From a checkpoint of a small transformer trained on Wikipedia: vocabulary 4096, biases.
Each number is 128 + 24 x the weight over its row's rms, rounded and kept within 0 to 255. Layers, rows and columns count from 0. The size above them is the row's rms in percent of the matrix's.

# layer 7 MLP up, 256x64, rms 0.118, rows 192-255, columns 32-63
size [121 121   3  95 107 107 115  76   6 125 101 110 117 131 127 105   5 109  94 106 101  99 110  77 134  90  91  80 106 108 119  96  89 106  91  74 102 103 100  83  80  83  94 104  91  99  58 105  75 109 113  99 114  74 104 113  93  73  86 128  93 111 109 102]
[[101 107 118 118 111 123 122 138 150 144 124 139 144 131 128 130 122 134 133 144  66  75 186 136 118 130 107 146 135 142  93 127]
 [102 123 137 115  78 125 100 141 147 128 146 127 115 128 107 153 149  97 141 141  65  69 144 115 101 112 138 144 147 132 107 141]
 [ 97 105 101 145 108 110 128 160 147  81  79 100 120 102 159 138 150 174 127 154 132 114 149 143 153 133  98 140 112 118 139 115]
 [ 86  81 103 103 128 134 139 101 152 164 143 129 163 133 117 119 112 120 167 141  80 172 154 120  97 126 130 114 155 130 112 126]
 [156 132 150 134 125 124 120 132  99 132 152 129 147 128  98 109 180  95 105 171 117  97 117 128 107 154 105 150 136 154 110 162]
 [138 115 129 115 126 140  80  92 125 150 163 112 156 139 100  89 135  83 142 130 157 119 116 140 125 143 104 161 133 124  87  93]
 [125 131 132 120 136 110 158 133 129 133 110  73 143 165 128 129 111 136 134 102  86 116 131 129 121 139 117  86 171 155  87 135]
 [116  61 122 119  93 120 125 113 108 141 136  89 146 122 144 109 169  81 124 135 100 105 196 176 124 141 128 122  95 135 118 149]
 [156 155 135 143 160 153 145 143 142 167 173 143 156 148 148 131 133 133 130 166 140 146 138 134 141 151 153 131 144 158 148 155]
 [122 167 128 131  98  93 160 127 110 110 128 118 162  81 115 166 123 104 104 127 134 109 132 147 137 178  84 127 127 153 107 104]
 [106 101 142 116 122 148 156 128 111 145 132 140 170 154 129 146 157 117 138  72 159  92 115 154 127 133 123 118 103 161 113 141]
 [170 156 129 125  94  79  83 167 146 132 101 108 124 127 107 146 106 137 116  94  90 155 109 124 123 154 127 123 112 165  95 141]
 [132  99 108 107 108 121 145 159  94 119 105  78 122 119 149 127 107 159 160 174 137 182 135 174 100  91  82 117 150 127 110  98]
 [100 127 158 120 103 142 130 117 174 139  75  93 119  82  97 127 182  80 132 163 131 132 142  82 132 183 111 110 137 132 118 123]
 [125  96 105 135 119 106 139 118 110 104 157 100 126 103  83 153 177 133 128 132 114 108 120 167 140 124  76 151 176 112 126  65]
 [101 156 121 100 132  91 112  96 149 105 101 159 109 122 160 105 147 140 153 130 117 112 144 161 123 119 118 147 155 140 125 103]
 [112  97 120 134  97 131 114  87  76  90 107 113  97 122 112  88 104 104 107 113 121 101  91  98 129 112 123 114 126  93 110 117]
 [150 139 103  80 139 111 133 136 149 123 145 103 125  91 136 101 153 113 142 119 125 134 147 155 117 145 131 173 115 117 117 111]
 [112 163 100 172  93  85 128 131 145 134 113 116 138  84 110 128  99 126 114 168 138 115 133 137 135  86 164 128 103 122 118 133]
 [144 124 117 145  98 103 159 116 102 167 164 123 139 176 124  92 108 139 114  89 123 101 120 139  99 139 134 132 128 161 109  88]
 [143  97 151 133 105 109 143 109 150 144  80 135 144 181 151 131 134 138  89 113 117 140 109 152  91 114  93 116 137  98 121 111]
 [148 135  98 165 111  72 116 156 150 123 128  85 136 126 140 138 121 150 181 150  93 119 137 104 107 122 144 157 140 117 126  77]
 [110 131 100 116 104 103 136 159 193 108 124  91 152 129 114 148 152 112 133 116 115 165  71  87 106 142 149 130 124 132 109 133]
 [120 172 158 124  98 121 119  87 173 155 122 111 143 154 121 113 105  99 145 120 125  97 116 158 114 133  97 112 154 121 107 168]
 [173 134  94 138 133  72  93 118 143 125 151 122 146 124 129 151 141  98 138  90 126  98 134 160 126 167 122 165 151 139 110 109]
 [143 131 108 130  77 108 149  90 112 126 111 131 126 124 135 138 114 131 143 195 125 118 120 160  84 115 144 135 156 112 126  96]
 [147 126 117 129  78 127 177 104 101 150 114 109 118 121 120 132 152 155 118 137 147  85 143 158  89 174 124 117 142 147 110 119]
 [172 150 145 169 112 108 142 102 106 182 100 145 115 137 140 174  82 179 118 123  90 117 105 131 153 129 113 152 118 121 105 114]
 [150 104 138  99 122 148 144 139 118 140 163  94  97 107 135 141 144 110 118  94 141 145  85 139  98 173 136 126 131 117 109  72]
 [166  99 125 119 106 147 137 122 109 119 128 109 168 187 153  92 136 152 144  84  97 145 121 183  80 113 115 121 120 101 123  90]
 [149 133 117 105 113  80  93 139 115 120 166  88 152  85 122  91 163 111 115 144 138 137 136 121 154 132 147 114 112 155 111 102]
 [ 98 118 158  84 144 145 112  65 132 153 160 171 151 127 112  98 148 129 178 138  99 101 128 124 122  92 121 142 143 158 116 166]
 [119  77 139  83 132 114 137 132 102 167 167 124 119 145 119 116 109  89 181 116 106 147 158 112 152 130 142  73 140 139  88 109]
 [ 53 130 121 147 117 138 164 118  71 117 114 118 154 160 100 148 161 171 136 104 120 102 129 172 109 157 119 120 124 162 103 103]
 [134 173  97 126  97 109 177 111 147 122 111 133 132 154 135 141 135 138 164 138  90 129 113 128  97 134 120 145 138 122 137 117]
 [138 100 134 117 152 137 144 177 138 132 100 120 136 114 149 117 144 116 176 148  92 135 117  98  94 127 132 131 132  78 120 146]
 [142 155 111 150 134 138 120  87 122 119 150 113 129 100 155  89 139 105 134 138 129 183 111 129 100  88 136 163 144  65 105 115]
 [123 140 111 120 112 135 170 120 144 132 127 124 123  97 126 128 142 120 144  81 143 131 155 134 103 149 104 140 171 103  53 118]
 [141 131 107 140  98 161 140  69 186 132 121 117 150 132 127  83 149 155  92 140 136 132 116 135  83  96 103 139 137 150 123 139]
 [128 114  88 127  93 128 138 129 136 147 130 116 126  98 122 122 133 105 142 145 111 143 168 170 113 162 103 115 133 134  95 132]
 [134 126  94  97 128 115 103  74 159 141 117 109 139 166 131 122 143 147 140  89 123 125 143 168  89 176 134 108 123 119 110 126]
 [ 96 143 130 142 139  88 105 112 171 163 137 136 134 116 146 139 144 122 119 147 105 138 147 143 105 139 140 136 111 139 143 112]
 [ 99 132 101 103 117 114 121  90 129 155 120 138 116 132 125 113 120 148 129 133 132 128  97 150 124 132 152 148 149  82 108  58]
 [156 127  89 134  89 105 175 133 116 145 103 106 149 137 144 105 140 106 144 173 113 149 103 111  87 138 123 141 146  97 117 126]
 [114 147 136 115  90 120 153 150 107 130 126 119 145 119 115 131 107 120 145 150 110 187 138 113 103 124 130 100 174  86  80 168]
 [103  91 136 108 135 130 155  98 139 139 133 137 161  99  73 126 136  98 174 109 105 132 134 113 123 121 132 122 125 133 115 155]
 [129 120 123 102 148 122 144  67 153 121 143 103 138 123 112 150 149  67 143 125 108 148 121 174 151 139 135 120 146  81 123 123]
 [138 176 136 145 170 102 124  93 134 144  90 134 125 106 123 112 145 135 101 134 108 141 115 129 106 124  86 146 120 118 112 111]
 [146 114 155 158 109  89 185 100 170 165 101 145 142  99 111 131 143 128 149 179 159  88 145 142  99  87 125 110 123 163 119 137]
 [146  99 123 102 146  99 173 101 127 175 100 152 111 117 135  95 171  91 149 119 117 102 183 153  97 190  99 150 129 131 116 102]
 [120 132 111 132 137 130 104 104 157 141 125 140 112 154 139 132 136 120 112 134 133  80 160 148 122 145 138 130 102 121 124  99]
 [144  82 101 109  50 123 131 129 127 151 107 130  81 137 132 107 118 117 130  97 106 142 151 117 109 160 112 107 132 109 122 115]
 [110 135 119 138 139 133 151 133 151 133 124 113 123 125 138 109 150 115 123 134 143 108 112 135 132 130 144 130  77 120 144  67]
 [100 122  87  43 148 148 107 104 132 125 154 141 126 131 136 123 142 127 139 148 118 138 118 158 142 104 158 126 122 114 122  99]
 [131 118 105 125  87 114 169 133 112 174 143  86 140 177 148 150 153  88 153  92 112 163 127 162 125 170 123  99 160 113  80 106]
 [124 130 160 100 133 127 142  73 150 132 153  99 126  84 126 102 158 151 129 130 134  99 101 133  89 155 136 164 155  77 119 117]
 [129 139 141 133  76 136 152 109 102 126 142 141 139 173 133 122 135  99 141 114  89 125 143 131  98 150 118 146 166 131 112  81]
 [122 100 130 130 118 117 148  98 102 121 141  96 154 162 146 149 125 109 156 103 102 125 131 191 167 170 110 123 128 114  88 127]
 [146 141 171 117 118 125 133 129 113 192 118 108 118 162 129 169 121 160 116 132 120 114 126  97 159 117  83 135 146  96 125 139]
 [119 118 100 157 138 116 128 111 116 132 176 128 132 135  89  99 186 134 127 120  86 125 139 158  89 138 114 133 169 162 117  70]
 [162 129 144 131 128 119  97  84  94 132 145 157 138 122 123 106 144 147 135  67 133 156 109 142 120 108 152 154 154  80  79 106]
 [ 85  81 117 129 113 101 132 134 156 122 112 118 162 137 103 141 134  97 156  88 141 110 131 125 151 160 101 103 125 171 102 136]
 [104 135 129  88  95 126 138 148 103 115  79  70 192 127 150 136  89 128 157  84 122 126 127 127 133 114 138 131 132 155  79 117]
 [134 130 122 156  76 102 111 124 137 156 114 148 107 135 114 115 114 133 126 111  91 150 144 140 117 139 127 154 118 119 109  91]]